{"n_head": 3, "vocab_size": 8192, "rope_base": 1020.0, "init_std_o": 0.0184, "optimizer": "adamw", "warmup_steps": 385, "final_lr_fraction": 0.1}
Each number is 128 + 24 x the weight over the matrix's rms, rounded and kept within 0 to 255. Layers, rows and columns count from 0. Numbers have three digits each.

# layer 6 MLP up, 384x96, rms 0.139, rows 74-146, columns 0-95
117106136134140136147126159138113118161138149129133134122122114107134132138112137157116119154148097131109118104128122149096151116121114142170102118106127120121120135109112123150118107137129153090164121123111146124138128173097106142137125142124156112115115127129102114119124157145109134148
072126177125094123112129125104092124135138080128135134098108124122077126146145134152123115117152146137142116149136105143126144132210143135187111114133128092162138111098097138143137155123163098061140127137135126096134121154164131136118152130087158165141118114132114146095121135138094124118
109090123107111118127143115141107094112100089150168165104158127132147111124161194072130134110131154164181132129125134125126159111129187143125100126136096147133133078054137072137119118137160162157122163142133127091101097123132046152107181149116157077096154139150112155182143163113115153156
107104122184111098125122106151108125146087141131128128102085083101125162101136128104130127115129179151138135139157140135121151152139117114134129110143108119084146088119135143131112202139103118178181193148111111125142105096151138125135178143133104082100135166110112126097162087151131149145
125086108136128134092134124120084157140144103114130171153111119072093169120170133161124121149167136119151166139141114116148118118149140119161128124088128145150127115118128103117090157121131128121108125115125171128108123175176125089124154142111094104115136172145119150145106138126130105116
106081100139121109144119051134125139134141094148164130092101093128135109071155164141127156111112146097129078156103132133099117130111154078162106150122128059130176123161106128107100185129084123153121127148141145101137087117154113145133157115090156133154126127108133121143167087108140079139
125149087145128118097168097138110137115122074117164152113113134098132112113115126076120132135112103081154124160096133108125152156155149139140137144142166133181155130115098144141132148140145131114149123121170132137151119109140120137133160132087100124123105154146111122161145148114136123129
076142102167074105111113122109137093141135117161108120145140122089147173131166155089164163108170166115153073191072110133151111146139106098169121133095169142166144149174146116116103152127130077129095145128085131134123112140103132152099133145145132145101133170115119126128142105109151190167
057095138114124127127117126140109072183124123103116149103108144100103102165148118115121108142141122144137141109157103149125176154121119138179098144098128104127124125133109099142146127109147127119131100124159156081121128137127108120132130127101149122095102137123116109120158121132108139126
130146121189131090101118123131128123146112139146087137117136126123105101175172137144147152179092142106112091151097158164132134126119149090108117112093115145123123133155119143126157117128156095059137104107096123118120108128156088121097139123143108114150129137136116110144127138125131096132
107143132122127120133135115135131132133063117145132123119134112145082162176165144126134127158085108130144122141133134146090129164134123109119130112079145138162141138117116139112139137156149102081140136127109114130126117088157121153059143144144152093149120170130111147077112154127084118160
122124130191112120112130090134089084112142114163153153129117171107126120170144207063141120166105110118155131188104129120096120161128104141172111119114146159111120123143148128158129116159158092090121165132098138127127167166136138111074113165125105116105170119143124122131109123126125069164
101104138169136142129090129142152150133084106125132112115130132160121143170143151134169135112142124143176049127135149147145171155134166102129083123137101121180136082139119136123118144115163138108162126166108147106091115189122118117145164149137125161163138149184108138111141093136153146127
125129135160146137072112149110130098120087085134139149133143134147101121151129159113145143141144147147116083143134168141152171146160136063103115119116109156174122113148146114148127111118142108117165140126104171105169149146122123152109140155111095079106194154152100115149149126156120132188
139082135094061117101102087085126125170044094165121114122163119115099147216113165119143132144112125100166095126124134175130128115158122143157152101060144122126129105176140167102137134126123080086137170123101150128159125120134117070109191189119131082131114159110110104123120109127129157117
147131081117117084102146059125116155133099117137136112121118146125127100121165120135098143173108136120136105150119163135146144156098132116098073092117148121128130126117143136135141130132089151123114123127135149098140152119154073146147135135118109115150151152110138125141164113104150109072
129128127124097143145129138063081110121121117169121129142120114081102120142147155103138111155148124122121112144091117144121118119137165137135115091120130102167106108117146123139119128123116128034117153141141137111164145146113130116146152159120121126128132140116124136088151086145092117096
121143155150130134040068132103137141133090110195119162088149113119094111138172168104131146128144156096151096144126151135142138182149158117166096117091151157136127108085150171135103166168135105130118145139124121155135172207136112120145103182133123151130121130176057115136110134126102149125
147111149135122123110104143154126079099115113130122079138141102118103155116101173112092145109112137145109125121149159159098140150158155111123103125120126137154138101124143107113110119107139119115170131124108116146140116121170118141127124137101121114139155126155158104100129125127098132143
150119131100132132117110112125131145082130145145129123129120092120153131163118153092144141135118123128138128122135169153142094145140144109107119132082134134135118137085127155130114139166132113100119156119123154109116160130110141129118126182153111124096153126136139138111109131113111122139
106110107134119126119146120106111123136107126132119143109137115093127130130126126132121152149150127117155134139128133120121137122125118109134106136126133094144131123108109108126143145119118116134141147124115136139134109138137116115123150120128131108113132130148129130124124127137131137139
128135126146133131108182123108116098127095085161151080113119162114088151153119124064144129131110109099201093113145123107174140157118118144126154138073138124124185125153126145172139174135123119108142116140120126112153163180118099179106125131115164113112130110129143121164099118160135105155
129073125146096126120130119144117114132137149127136106117141163110116129148133126127118111149144091151102163137104121109113134151149115134133117085106117093124170124145124152143092150096104093128136131104103131144147120178118134110089147182141123121158114151132075111152129135121162161113
104124131088164127107177073121138104136069114117072139107134116100106083096116146156081161160131113118146122180153115135129147141130126095179132141089115151126154128146136116132149187085120150140179138136110130133151165146168104142136125127101152127087149136156085132134144144089120192194
097124133160116094112137090107121102159138124139153135168128103099135112115145132126128166091113149125132161161118109114130101142132113146128081116114153135168142131128110129116112163110098128130134131167096102102100110138119120131080141161150147134120120169137086111126137118133111161189
128120143129153094130132077139132126113084134125142160132110101126118108160147172090146133141111143114142081117149129152135124127142128113124138139108129131152110115060106131171118152152095111107167159121109117106090163123103108140124147181135108094128131176164144155151143161180127106152
119097123133078160115105093125094122119145107134107125135106090100136117186118136130165099126108143068167104153086106121119131118161140116190111082120142101130163142140095140157100151147122131085198124142153133083127109121156129147161122108104122175153169154142144137088181116157165108098
058118101111142135116091100139099124140141147122122115123116087136092150144168184126133116181170164065117142122088125124154169098126156125154148084131112140171130147173086126169129147090110081153141172157089095154121086148179065136153130135159144144110135147137070101145137080093125161128
115123106165080124116131110095145157129085129136094128106106120108130111134126136138121118154102135117167107123104120162143148126151122111167107129123128134100141140068086118145092109118134084145148131141155152107076096087129117167106144130124113132152115121149133100088181099102152137105
121089130131131117106176121137126099139095127130143171151109110110181095192146106136128146111154155081142130153127130130064137173099100134103172098106131135125194138074127130147088169133129148081115181140106107092095165124119093127099118142130118093128114151128074177114091164147123112131
115113147131073105124115152103139100104146174101063101115111129121125153207146175098123119166160124117111137133143155133095132169117146141120144141100140110123179127128126139103145129156111138104137165155131103130145106106170105111131154139161100109119141138139129132147113092165130115135
135113137121118127101149083128143128113093143106157109139140104112126100146121167104155138145161135127160095096140149111135176134127108142182117125099142128150119076127105076126154137144133143177163139128123112117096121182129120114116140126116144111074163140139115142093119157157066169120
095127111142093119138108121161128102146125153126103146114095159114138164145143138111159097142108184106121128082163118144120158153130136093116114082106115124110110110167090153139119127099087119122115124105101084123109133117150111125123137132133167108121105175110125119119161122118102116127
136156138113115135116142146109111123118139128126136116118110112137111141145170133104130121162154096147157121136111137113130114146147126117167113136119126101135111106102140103159143098117078086095145139122134171141143124156142129137135137108108125165089126136118107115143124154167101132104
110125106105142078113131129129128111162114118111114118113147145096126093151136138107104111145141117138159091109142132101082149119120093114146130129110119145129154171139113102153132110136110137151145151156120141064122169125146105126135105147125160062125132164151144143192111109124078125131
121130073109105124122175129106143125110131137126065139127105103156108128105121140070111110118158092157152125152105109098140131205159165102146135153085154094142126091117148120161123187134031067097146146110123120111147126122176110106093156129100140121097120099140118148123145122139119142070
097107123108096132144119138143144128135102128100109150115120137128135116146164106110104131161140102096125122119128102099132122146136154141140128117147191090129142128090105103136128119134066132103137129101105152132149126139165109160128124116099128138144150134153118098117142124145152186094
126079098146131090096137096125098142129097140107143098100120117176114126103081165093141121117134100086113075155112128085087181153124137114144124117107184089134149114116136116127094185141118121120142142154106109122111118130139099110090161136140126104142139162166144137119110106115122130148
126100136129088103101189104140131078152116119169157110104157118103107139164147112098138113120113113144119101123152121162079134117155150122126128096129133101179150088076119115140098126131146128098143133129088094127164114156140147105108141126118119153086139151139123141131110140138115168121
106111132132115121122144116138141146109131134208125106092120117134103129182204148161151150174136118164120106108091147112161152113136180100143122142087160133163129127133095163168136189123143170098132151155145138125123100094133086117113124160146170097122156178128103184132127156139139106160
137112088125125100128146110137105108158066101101094089132130117095125100155130122139142159158126099129096108147134100143129133172140144125136092110134131058121105153129091120150125151124073111122113105117123118072169116116144115112134138095083117147174120135151109136111158135135139141106
121133105104154118121098115081124106160128102124128129130130113111126114164143143112115102133120122133128107123136091120155114137123123124118119107089167136134158123114160142147111104125134103056116110127104156140162141158155129114128112145135160149121149120122111112126106123152097148113
129150106159138134163125096095093092143130100182078076138107130102126129123127140085145135134150140114112093114119143163111116136143136114160097130126123076144115140089128078156141134132121115121141127160150141108134123138142149113118116147135132119128140134121128138112153132130122170105
141083105162111126148133109139119090137129119111111129133119102116083159125138122122124125113098152124117089150137134135115112137128146111165140125108115126124138083103129105160104150160096149140164150113116111118125110119137145147093135135126145147126136144141157123140120069142094162084
109077127158120134130167120137076147172125113124105149107117090079186135115115138142155121138132140094164132141108127086121119122154155090160134115076125135147139155126141115110093163078129129102114123134081169095123114141179102137134149140135149142081121111177117141126150117089155070119
107136132158131083134115131117129142126111129107111142121101149108090135197161152077174138183124130136115124115112135160164132148134153136145123146109147101151135062157099148109102161109081147154134133102152096090110111085118081153129113163112096103135125104131139141137189150142097115156
079120151188131142094136087130115135123090117136141117154142078135149131116103155135137128110128120132146143141122156139104156163146097159143106103127106104106128138115080123116120130114124144142127104131106107148121113157169124096130147120096116119112139125136097106141154083112117102158
083092102127136116099121138151111125157077114119120149148129127120161125122143161126137111136130160161110116164146171103083109125180183115119133088139136105188118118161143169129099148142151142135165179148113107108107154157166090132125117064153100150150155123143138136114103159149092103146
086138115111157126139155113104130107128126117115117102136125148092146126160150138122118091170140130079122083147112173122133120204142128143145127137117105087121173155125121063131104152151132150122132132181111114099112164129166102088118128125108118133116138127140099136183105109122102131148
066094106160122134132136125149146063110131172156137127116134149161115151161139168135088124107172111155117159155111104125090130103163166121157122110125112155144129106132148108147127154118149107133134133121108125169140078156168110152113149163121137135152168121119109086165132097135157139074
110144147134120108110146104090138123147091092119142164142151124123134084149095157127098100169116145114149101103155170134094118130158154093157093082100124143126127109083139124167152125167102149116156125127124129124125121116156076149104132137128133111147124129158124130071135173130139129179
123118127133142105097173141161100130148086099108092105057085087111125090189117109105150148122132166175140119152149166109129168145116167094110131160113136111125159127113102124138103159104110139132122130093093097092120104112173125123107117101151131114124115173131164109118136106119107147130
124107146120143110124151139154131107106116136108140112123130109144150136120116179058129120092100126183150111117162145104142130152137132153107083143137101098135104112141121119107118144138102163124166143114129113132105097106133109112156132141133109114092127134164136134134132124146110149107
128134075105122088128155111141119121120125113120139128113119127120146154109136135134106135124126147110149083129109130124132130154112125067143155127125159123124166117101125108127095165107145158166103114112154127110159105092151111123134152145139127140138127123146158110129167088093130167152
136099128145151133139125107119132093121089152154086112127117095093092125169132137134095139155142133111170113133126141144141118148140132102130156122079158058157101132141119124134128148085086077089153179096084106129122101143094114154097141123146155126111128146157130124129159131138128136145
122147118149150098149177127145132157121092153156126134140124132153124154116155126070140127126112158101128169156095128116100141117149159141157129130102123109142136120101131080131106156145088161107114169162115121101100146114132083158095098164130129124126124148180137121099143140127147137118
098128141130129118104110096114131133116076153148126172130128124077128127157114148105152136152157124154162165115084192121127133134148150117124095094120099112132130133084138099140124133163101132081137140122156140128132163151106106104130155199108114099128113162151109108143105138126141135123
128129098141110132117112134063118077118111134136158178117099149131088121125128129058151148145111161073138118110161131120156120134201145142112102141129164110125144125121132086134121154089109133129144123102156144064133123121168121137150150135117092104128187125190172110142111108126130129106
148158116119135113123128094130137129137111122136155145143114129149106122115150119101125130150114142143137099158114128150138109133137151108100097127128130093117103147123144146136157112095107129129108108147137145148135143104156129114129128147148160102069160107112135115130140068115133137121
120129111160112155102121081137097083137138103137132181139090139123133123130112129167128123111139161130157120159121159101133131169113098126159132163133141091098128103148092138194140161117108138155133149111116109092119122109136122170124133113159157109140139148167132159113121120114130145139
096128104167146129086135135130078132116116110103092111142101157161137120173119135088069140121139174132124115108129140121107144149100179103128136132107200153116120127143089113115134154140059130143154161131157104144135164162135094128082133149111093130112114124096111133137099154104126159122
128126146130091152134149107146072106119134073139104132138139123136134134129109128142109169124182150089134144109125168160108191143124113124121137135161100155132104127081129150144113153123135131149149116104134101110129104116127136105079165144153147107087149153119105139112110107120097167149
088119119130088139144096094170107063144152138132122160174127121119129115146119170105164132125114125131183108128133116116139140155140120137179103117135146135160149150115118122132166127168118166151143101118127123097120108136115130131159145082107115148090165170135133166136141128134147140126
115151105145111090061155127128101141159094116109102112099133086123075115116169112106152182169166130146143105122121119089127126173137176081131126088145154093151143117099067165110115132119088112141149120176103136075150174132122134133124131115152116126151159174147087155094156099148140147171
076109084132071078087122132149155112179099132171099094148144095090137132115139116108117133131157136141153094111125120115120126125139131112127121154105176155139160143122106141127130110143130113130131132187147149103120123075144124127106106153132149171142136149120146125109138128113143102141
093097151146096115095117118097146140107122112110112099124155113097141164123103113142125158117123129126122155162138115079117116163136146109163156101033118132123171123095094102099107152129134134097124143125152137124094123198152113101125130108115117119135142114137128182088118124147154098168
116079073144125136128147113154134086107111121095136104121102137072141087148131142105104098112137121123118104148125096102140144158169127123123174099098151115107145146100125143138091148126147124103109129189118111135145138139166126162115116161123145128142133124166124120171130140122105144117
103131127186108091163184119140124100102097102125093120121147148090131109160162131066101106150130153155170130108094118123047140149137128122151140123160131126141123088137114131119120150119066117141180149130127103154111124098140124103129136123089113090124118113109144187123129115120165154137
074107119164137115121193129162088150129059126135125097143113148137109174144160123155131158169086125139147145128139146148136139148153115127109124129150138104150123110139110124141135125114104177111111129130167093135112134143138109108100131120105154138110144113148089114122196129106112103132
112107127088138122103188081117089095142121141154134138114162105145124130142119136140102149142135122122150138131099159144132136138165104085154089112133127128158110129085126109122168126113115107098153121152100147148145076127124094121111200092149130060130120133135125144158106127124111136140
083117109145136111139150127101145123137114116143121125119102128124116141150138185124132159074104136175163102130073141130124095138117114093120117156146142125140136092111126097133104137104123149117116144155146118130079150100148130140115115122115173069171168143144091169096139119121153099168
104155096149133110112120111082166089127146120112128126122124124162103150137136157080087098106133145127146125113147139132084126171141148125126099126114135155115131118122155093136100143147115114153134144136178135132142116111159127135100125163142119144143141127157154131091109149150119146100
126129103092142090133127090110110092171135153115102137118135120112103138145180135142156115172148094116132123165119148136150140150102128093119103134097146123145103143167124126143121153134107098132112133122125164144104123148109119119088129141152125095114137149125105110106128127185119133091
# layer 6 MLP down (transposed), 384x96, rms 0.132, rows 74-145, columns 0-95
133166134145112119142111113152141153132094144115118136136118113113113121119126105130141084138093138127127118120145165143134094106137127117095107145127136133123098138109116150117119132155129144144115121151150107140107131129177143084126085164136092112148156147151141137088128127104142141108
155156152079150153174123130127124150152153127137112108118146108129113143109152068084113123138131123090096119106110157092123119102148135145154126098130137109152099098123120156112168143143092173107127113147147168135186146126124152144140106130134086134175082137143140122102149123142164096114
160178175082109165175121129152166130255173112141127102126127119126118149110154119183165164137113168122079160108116147151144099141121123140108122110133143099149119132148166097125133149131090121129110110099145169120129131139105084135112145135141128124133089133151096102133090112125132137141
173126147125121118177082140153120103174146142133128095089116134153130147152137144199124118148116130106112138140144105160115110150151105112134080121111118172164158109156120109105169109135133101105097150108138155130184133156111132115111154119109068135158135142123113103121066120120104087080
113122175156145120112123129147101110111120111095130128158134104127114136152109174127135111164145136115129143105095094124136124131131084152114133134116132116144140115116125132122160086128118083135131102133162134156135153091130215152149146128189144061112150151164105109148145159118146129103
103148130123124130155132119155147111088090157103172151148125111137072142099118117156142116138124175116108153105131168142083137104134140092099132100110095141132100099121122076140152146134101108109100110134135147167082124136127135116147131153194068104124142160127142171132096110105145148123
118158157145124133106155102143159111114122172121117140099167144156109130105166117103111136082147125146103133125136104126086144099125168113120111136108111149146103131101120154101145133148144129149120111112138130135114125123120117122116155133145133144135139150122127133090145114171150097138
117169129133134168123140171140159148102093162138102125140130182124136081118132172122147153076156135106124112090133093112132137111154104134144122124136081123077095177187105104127145145082149137151121102083124126166095127113132087134130140118123121154131186133151134093147133109101197116164
136108156109103123166118149152137126135107130140090105117134116164126149114131130147123135140088122111104134150154157104090130119109119130102108140108172133144083111107125075106141193105132119128135113124112143153130121126120150098110100115136075138136172126130167157096141135147145171109
108159134120131149123143125152134129096105116114138106108151170178152123109075120138132123132144125119105082175109136151109165154094138133103128183145125161153117114156134118098081125139108121174096094086099135141136130142113100123125107098121104145142089160101126121176129136108117146138
115150137173123105130130134121103121141151152119168116136141126139152095106106099143137144098157126121132118135119132104154134147112142143088090121109111137167121110120126122120067099140106089118094131125180113165107112100091141106184130103140133145133115117164150106132138082107141155114
133148110111133169152139109149175110105143145131157133131126113152136128089093135138141088117170172114163140107106095120118154118113128109125122154077096139127125172135154090148101153094111116139166113119143161157072098124131138158137076091121093115086166112097140127129112095113126141154
135137096124095125147115131107148129083126085145156157157087150127137155094109093098123103091103147080125137133118132110087130122141147129169152111104133116129116116152132111130108082080137136166147205124124144115155120137153141138156106122153112118112078114093122096161113153134163154159
135090130093098147128142127141165137114117106090162101128105180154110127121095139117126124190150117093124095110126100127126158122063119096155125129130107123159151164104156154149111089117162152151161138139155104078150133131157144139128142112141166109116107101125115094156136102113140129130
119124160167113135139106116076123148116109102158139086103159067089136112097128155079082131097105175134128168121110133130120142092070157155117185109075136118092116165104142150104085101130089153098117075156201147128124180096086161132153155109137148101158103137169167075130126107130156146145
095110113161153155119132123158102113107157125142167093128137135113130170160111117143111116118117110161151079100119158110161143109100128141148145127082108131136163111097078136146132160118134092120139105122094156147077110097116144159139176176144120106102131091082159117152127115140105147117
103168128142127155114094109087164147133105131160158168145142124137135130159119123121160117100103147091094125153097130147122128139145099138137133115173141124124139143121135156073132116142112186116162122142146150126140106126147143115125105130105140117152085136112152140122136163124096101089
111121157118151140154094110169119097109115121163105116132151152132094143112130153185096109078100148076157110139096132146144099136118158116137066125158081119115154128107149158072107125121069133131090162155155115107130142132124111182157125158176150136115110118136106138123172075156158113093
105110103080120156110153138129135112085156180112140117139120140111137136137134130110126142152148111113153111112148117112131124174117149139141117105127120110122118097153116083120119107119088153134134159127122132096113121088137080131110090113099132129132143130115100121132136113129127147135
095092149137128121153140170155111100161126107133126130129146136105117160089121121133118135141130158116116104150123142137133146151116168161137129108136153116120122136137089108149064117142152153151120172128117110121127137121128142159157114139103140113106118131140140106136165118097135108125
117128124140129120130141102118120125127128144118122117112146123129122129128127112132124118151113126132122131116128118133114141111101135144119135127120120120132106113141115108131123112150132132142122116143127141131114130140131119129125108141120140121132122122130122098134127115127133116103
128153116107093142148139128149100138146108141167146111114187162128071144157132061093097121140137121161123104142162161112131128143142115156104135152127144111137136108091112111072181144120124118145142092126130099158122162165120104097112104150112175146135148082171110171101122126134159111125
119123160111123143103137093113101139129172082159134129113135119090104099126125162125134118132147131144161119117125147091111147135134127099137150127100118144126162115134101111117147136077115097111114132136136119125122119127137155126124165122111137137081132127106123138100130136149096131141
125135124122126103138086140120123106114088156092089139113117113138164078106188139165086100090126116109139160131103126063105072123122102143174118097095132090131118136098103137089122117154133100146148132178106090053175143129143110136136076140098124167141077086164151168123185140149148128096
086141113116135120125120145155146114097123122100148115174075123168161086068128132125146145153127132120122118120145122115115097094087133140137115114124123140180091141141141138114155087095133119134117120124143132124103143128072133180133141100108135135163144122137125109143118160146105114145
152134203101133111097130099137135107123152094164108128099170152176115153113152128148169091138082154102137125124124150088117175164166126151135183147108154116134132120121132130125136126124142131165139114159120084127139115161102185161106092146119139136127091138124141156119157155105119085153
116137172128122176111089143124137118143153112123104182080087104122134185126109133141126104147094142146152137098102195085127124176122144067146109110115088083106101162118112150084160162126168116156112088105147127118139138145153133141152132119142137152094167129136125166139115114140148126118
104125117106113120174105184112138115149100115148116159080148140125149135132129156153112186105123147108153089110114107148053129098110096122113145145132131097125114201129185164117119164125198144136081104136109130116176151174131105216093133142149126121109107133130103139129092147096078160126
161151096139107113118152138121189168094097148064076129104147097103136142133143151104100133119132117095145157105107157164139135142098109156113130138125156139123126142133110140133111158148158163108125144162122100109125132123093077138112152137117127095128121130117154097110134116132114142105
176138114103148100113170126103159099155163163122175112077115131104100131134120124100163120137134158111116178129142115187140101128146108146123149118097101134065129083122163082177131121093081095096104147161081099165097163144153145123138167127105140143148148176146133131119087151145175132141
151132148130136115132123105154114141105143188113190114114140137124156154144152087174109172126141161084136089112107103143116113120134155127150157150156165126123114148132111158104149160139135139123138122085154079104196105120126121110130152111122115155124179114110129136145141094132142128132
151141129153168165145145092137127119129148133153132128155125119113124140148091131152130127121136116131154133115092127111084144130111120162144161125114112106180191094168093140145136151130114154176107138103139166164136127136118144093135133137121139192111117100152154180120112137103154137114
139158177075104141110138094120144158131126119149120100100125141121147145099107103152121166103142095154137117169081167123148141147104145146129074158129144143136137124111089107104125134134121137112119155140128123111112117134106110143102072073100115149135117131146095174136136144167118158159
129139135130130118101139127076115117093125144110139110088130122106132135099100106128119168104106129120091158123149142086162123176165101120115116131165152127127147094126155122092112157118136131115148134115161136119120094162162090129123103114147102154121110132162156117109133135122122118147
119150163138090115125121120119115102055116083115111149094120123122137106148141123126150155160114183120088114166115148081072120128164121139154129104123146103120095097124125122135133136154145129135134113122101114173107150131133099141154123154144131122130155197089133108147168098120160119135
149101091140124186132160122157133148088149134130160129156109159110129185116066122099111086136148138083144114092138127101139096121102098144107129140162112133143114085128183122185104118119143146127097153104151155143131124133126123138203163142145139146117141097146117124175106109100151109193
179108089113123162106135118128125129128140085141138113143120131145176096099079150137134132143151113092137118133122125113145119163124141141103132116131107176146132123155153093160138147169144155136135178124119155137158151151151152156182108087134123151123140139109141110135139131150107147105
137127105123125113104141137116107130138090115105132116070114130160058148177146092130098160135130185150083180096139133140142148154124130142144109106087121111104079109112146112080143119135143119130148120152137126131141147123132132079136161120093147138132137058148154101151125140146129147114
130112116139102142099116160091136125138154087115128141119139147121128101146107174135119137146103156142155143119136124104135145122139124129112130141119122098110158110120110118155110158132123107121106132099136108126105119134104249125133125120113157126109128110132104125149141111102148104159
128154112128102122101122150077132157084086121129171145133178115162170174100124115129154102089155149119142121089178137091094120082121136096121137175134117116114103177145149120140185126120128128158111100108136146146173180095103116082174142114167140130116143152150096123153107146110140117183
108094119122147124099150144139157121122125150141144084150171139128170129082099173121148184060155079123151102139126082129163151128111167123126159142133097142142133131103119123167158143122150134125136131092087133091069120100104137148115158123150132096118112158050122139134132110115118127136
128139154150133141156145133139119152098159138148114137173130102128137131121099090145149104135124138163125139127116135118136124106156106130174095126169156139111127144118088126133094150150134142143184156146172173138112101125144131131122076169116108152134108136126137157136154111144122143132
107141155146127144070100112119150130156117150120114150124163129139094162142138134151149140122113130149081129104133144129119127135188119114133129094120129085118127147144137138074149124136124130126151109101100120139117137158136109102130114094141117127134131119121106155132106122168136102119
156110105113134094096112134152144117124122163107123166128151148139172143145162137172131129162110135144129157128116143069129148143152121152111140108091122153135146144104118138134153146127180086152138111126096118146110150130142143124124138125105098104107126115129125173156111132114109093146
131077124139150146119148131161138100144149113134115107127187127131090127119157193151078109091082158132086132103113112158111141105134078148151117139136122092110153147094162129068151130127111094131139114120102156117109174125140181128126186135165114098117084114167094097126107143139124097140
149155152131149096130111150125104101106148135124154111153082150127117129145081148190123112149156128130116090165062114191112132130087101158138128149112164151119176133162137124122150138139147156168096127116070190155155155118110130133124080124122083131137157148094123112129090178157148189122
144134119134115103118144137117131155105123164170123105146151170097121124108132107131133165121110138129139108129134101113133074109133142110144103133111156133139158155123118131139136124090135183111129133156115154084110153111067115121128158133142151156165127111131120126141106166118122173132
175114134141120112153129150144159078116115101103116141080157109171108138115157153127154157113102105126125127151142127137148128139111172165151104100152120096149151086117118160113207153107105117162095149141134179102133113152164183107104121149109121110125115133150147080125072153116115105149
116168150112097085154145110115128161119118117103129095139157143115166149180127087134143121095158125126120135134161140147130123115148087176150147133117149094113146119144117079103134130152104155133128141135163173142129079122116160105085143131097140129131172173126108094153106129130147132121
163117075165136125122149069096082129122160098104151142164114141172129137079086146131164139134111142108112102157104133120125106141066127175145146128131107129122143102158186128166090105114136154160109166115091108145125150130132122152184097117138093127140151101135139126162176110123138126119
137152116085103107182113122113122111138087164129171141163188095136135145125117085106126121096156151109124146121126094101105112109118132121104179143176145127156136149095114100117129119164157136110125151087148128161175127099103101186144158147116173135113142156119124110139174129118166172117
164134137114099106116084151152154124166117146191159118157097111123099111134113128131143056149113132132098113111112104140101084159080130179147125095153151137107120149094122115177140088151111145114132138091124157133158061129103097146148119138112115143120147106101136140116124148162135120103
110127124126154134121103116140138114111144171130155139160101124127118135160117131112115156136153129105142115110093055129134095164130157128131151127119139153145137079149133126115117096137105117153106143123129118113158128099107095148118116178126169129127111086144144102110139131168144157148
105154154128134124148141125116133075176147152120120155101076131111134089119157141166125132145119095111142156121121129123133112138138150109154121123106093146111120110118130125111153140141124135113131129172092140111095139117097057091075118165104118149098139124122127112140119118187131149133
152133159140143118136216107141123152130130128103104138094103117176121146151140093103132111093124151111136127138140099111132118109133139103091155150070134126133103125140122129095182139096100116099128125100139058127112080113096159103083109159152111113125098138083142126114131160129144109103
118139149109114099133137104155131088122142104124139104162154128182152105080111105135119136067115133140123149120186093097143130102124146181151108119121131110126087131143147087094153121127118149119117121178131138148164144100119144141163112100152119158160103121140111129088105137144160123113
126117093113126109103101123132138141166160142140151077140143128118139107124108135105125117115130126144093167150130138120099090107145163132105132107172096142119154107140171147115117121130111115098112132119135136104123095155128154136158137103084162131098094134131177160147139102156125164140
127126130126116107134121115133168103124158191195097134149141173111116116133124126148118110126156120117132151138099074139119093131168206184144098132184148110191131122102103123120153103141112139151133083139126109110155099113161151128131088098114109093120138155078119134151126128135124122094
121089127143126133102115133124154142103145151147100140138144137139133146135136147156136085123167135127131133102123085140136160133147145148139115136131162134109159143152140119116088156159115163103138117115149142116112146139112151134119123098115111148158110149090161143105106131133147112135
105143133167124091115083141130133069128166121103148104114146117134150144140162115108145108170133124131133154115141143145151140127095133163163097107124134112116133113103079139125109105157096144120131127141113139096166103132103181116146140110147137137130114127167115159134086144113144124114
115147152159143151104161119127122097111161119140143101140127148139143138150126177158190125158152172062141154076128127153099143098113143128162142110146116107158163140130136131160150126065085147152159105087149146165124150135142149129112114151122156104157135146086150094161136108115159146155
160137152092140113101098147053100132117072172096117127168114158114148159121113094159103115161118106149151117126093142107110134163147139127130115136128117112130157151111115151156108126117105139149107138141163123160144161131106117128132152120155119134132128150155166118163113106142154107112
129112114132132130167084160157157122117121153128120106146161126127137139139159111132098105136115157120088125108100140106144129148170114115128137087096170061118117138149116152159111081131147112129151109116122106085135125158146120145112112119134117148120136136117141161137151160160136140078
132162154151123053144150121151103085099124141120105125103134130109124129134186115147138103118143094105074150156139128163146109151121175120096091149155148101079163118109172182168155131090135148126134122070153113100151130110173157089154099130101097172125141146080174142150139115124110154117
150107126147131108147092176110151173110093134147166118119083149091135159128135152142162162156123163127112111145140122137133126141128103112103135138171119157145108137139175120137150140134132086155127157108153121067124120157092126147140101134144154126127155138145127105173147098151127122109
128144116090131134155166106160161067151142129121098087180166165116109128122158146119092096119153163100098140121105112142130139116140108136119093133149116120101105056119137145145126110105159105150127101118124128126129162106152156073110113195108112109121112099149124084143105113116151161155
144133084091126157103159137109113164088164124082127118124128130129133126138118118139137109138120139138149141128119165118156118130149132150144160082133111114125092086096132157124137107127145093127135081156117121151140103131086143145128127174160133130061113055140137104146122134132116106110
146153157097094081150133136148135137045089162144118145175140128127150106112123123111129116162156138078113104115107157174103142128116161145135178126122158124131142116145140153132108147120146155136125130079097155122135180131129070080120099117143095095117157144115173129149101096118140155128
155181143150129120184128099151144077126138134160103152169143141110140133118121135114113122171090145119133115152152151093141117108113164118126192130113182153113109157082153087121156112129119108145099145138129147123087138153086137102146133128137127151127145123153110084130161141160143110150
092117140117137124149128133108134141120085098137136168149133169095157110121112122095152155159096140119100068136134126102173116128119148148114140088145106163127143132090121175133096141172123157132098107133128128128120102131116079126136113149107145129167177129128119128126148138132106138136
134192118161136079151101151105138177123125199106151101144121139154127142128112103132115104130153141128100122147165138124138091080153110136131109104143142088127109114093122131143124125126123148150119139132128117177107163141146112149131097148122149151135135077093143118126054120157146121125
148089107093140088136166127102166160109134171144105103178136175135148123129137141159152135144117132153124141164109126138100140117139151146092133152107140103106113143112098127136116117160123100158129136156153129135146143125115107137151136157137164125138140155098105133156127114145153137141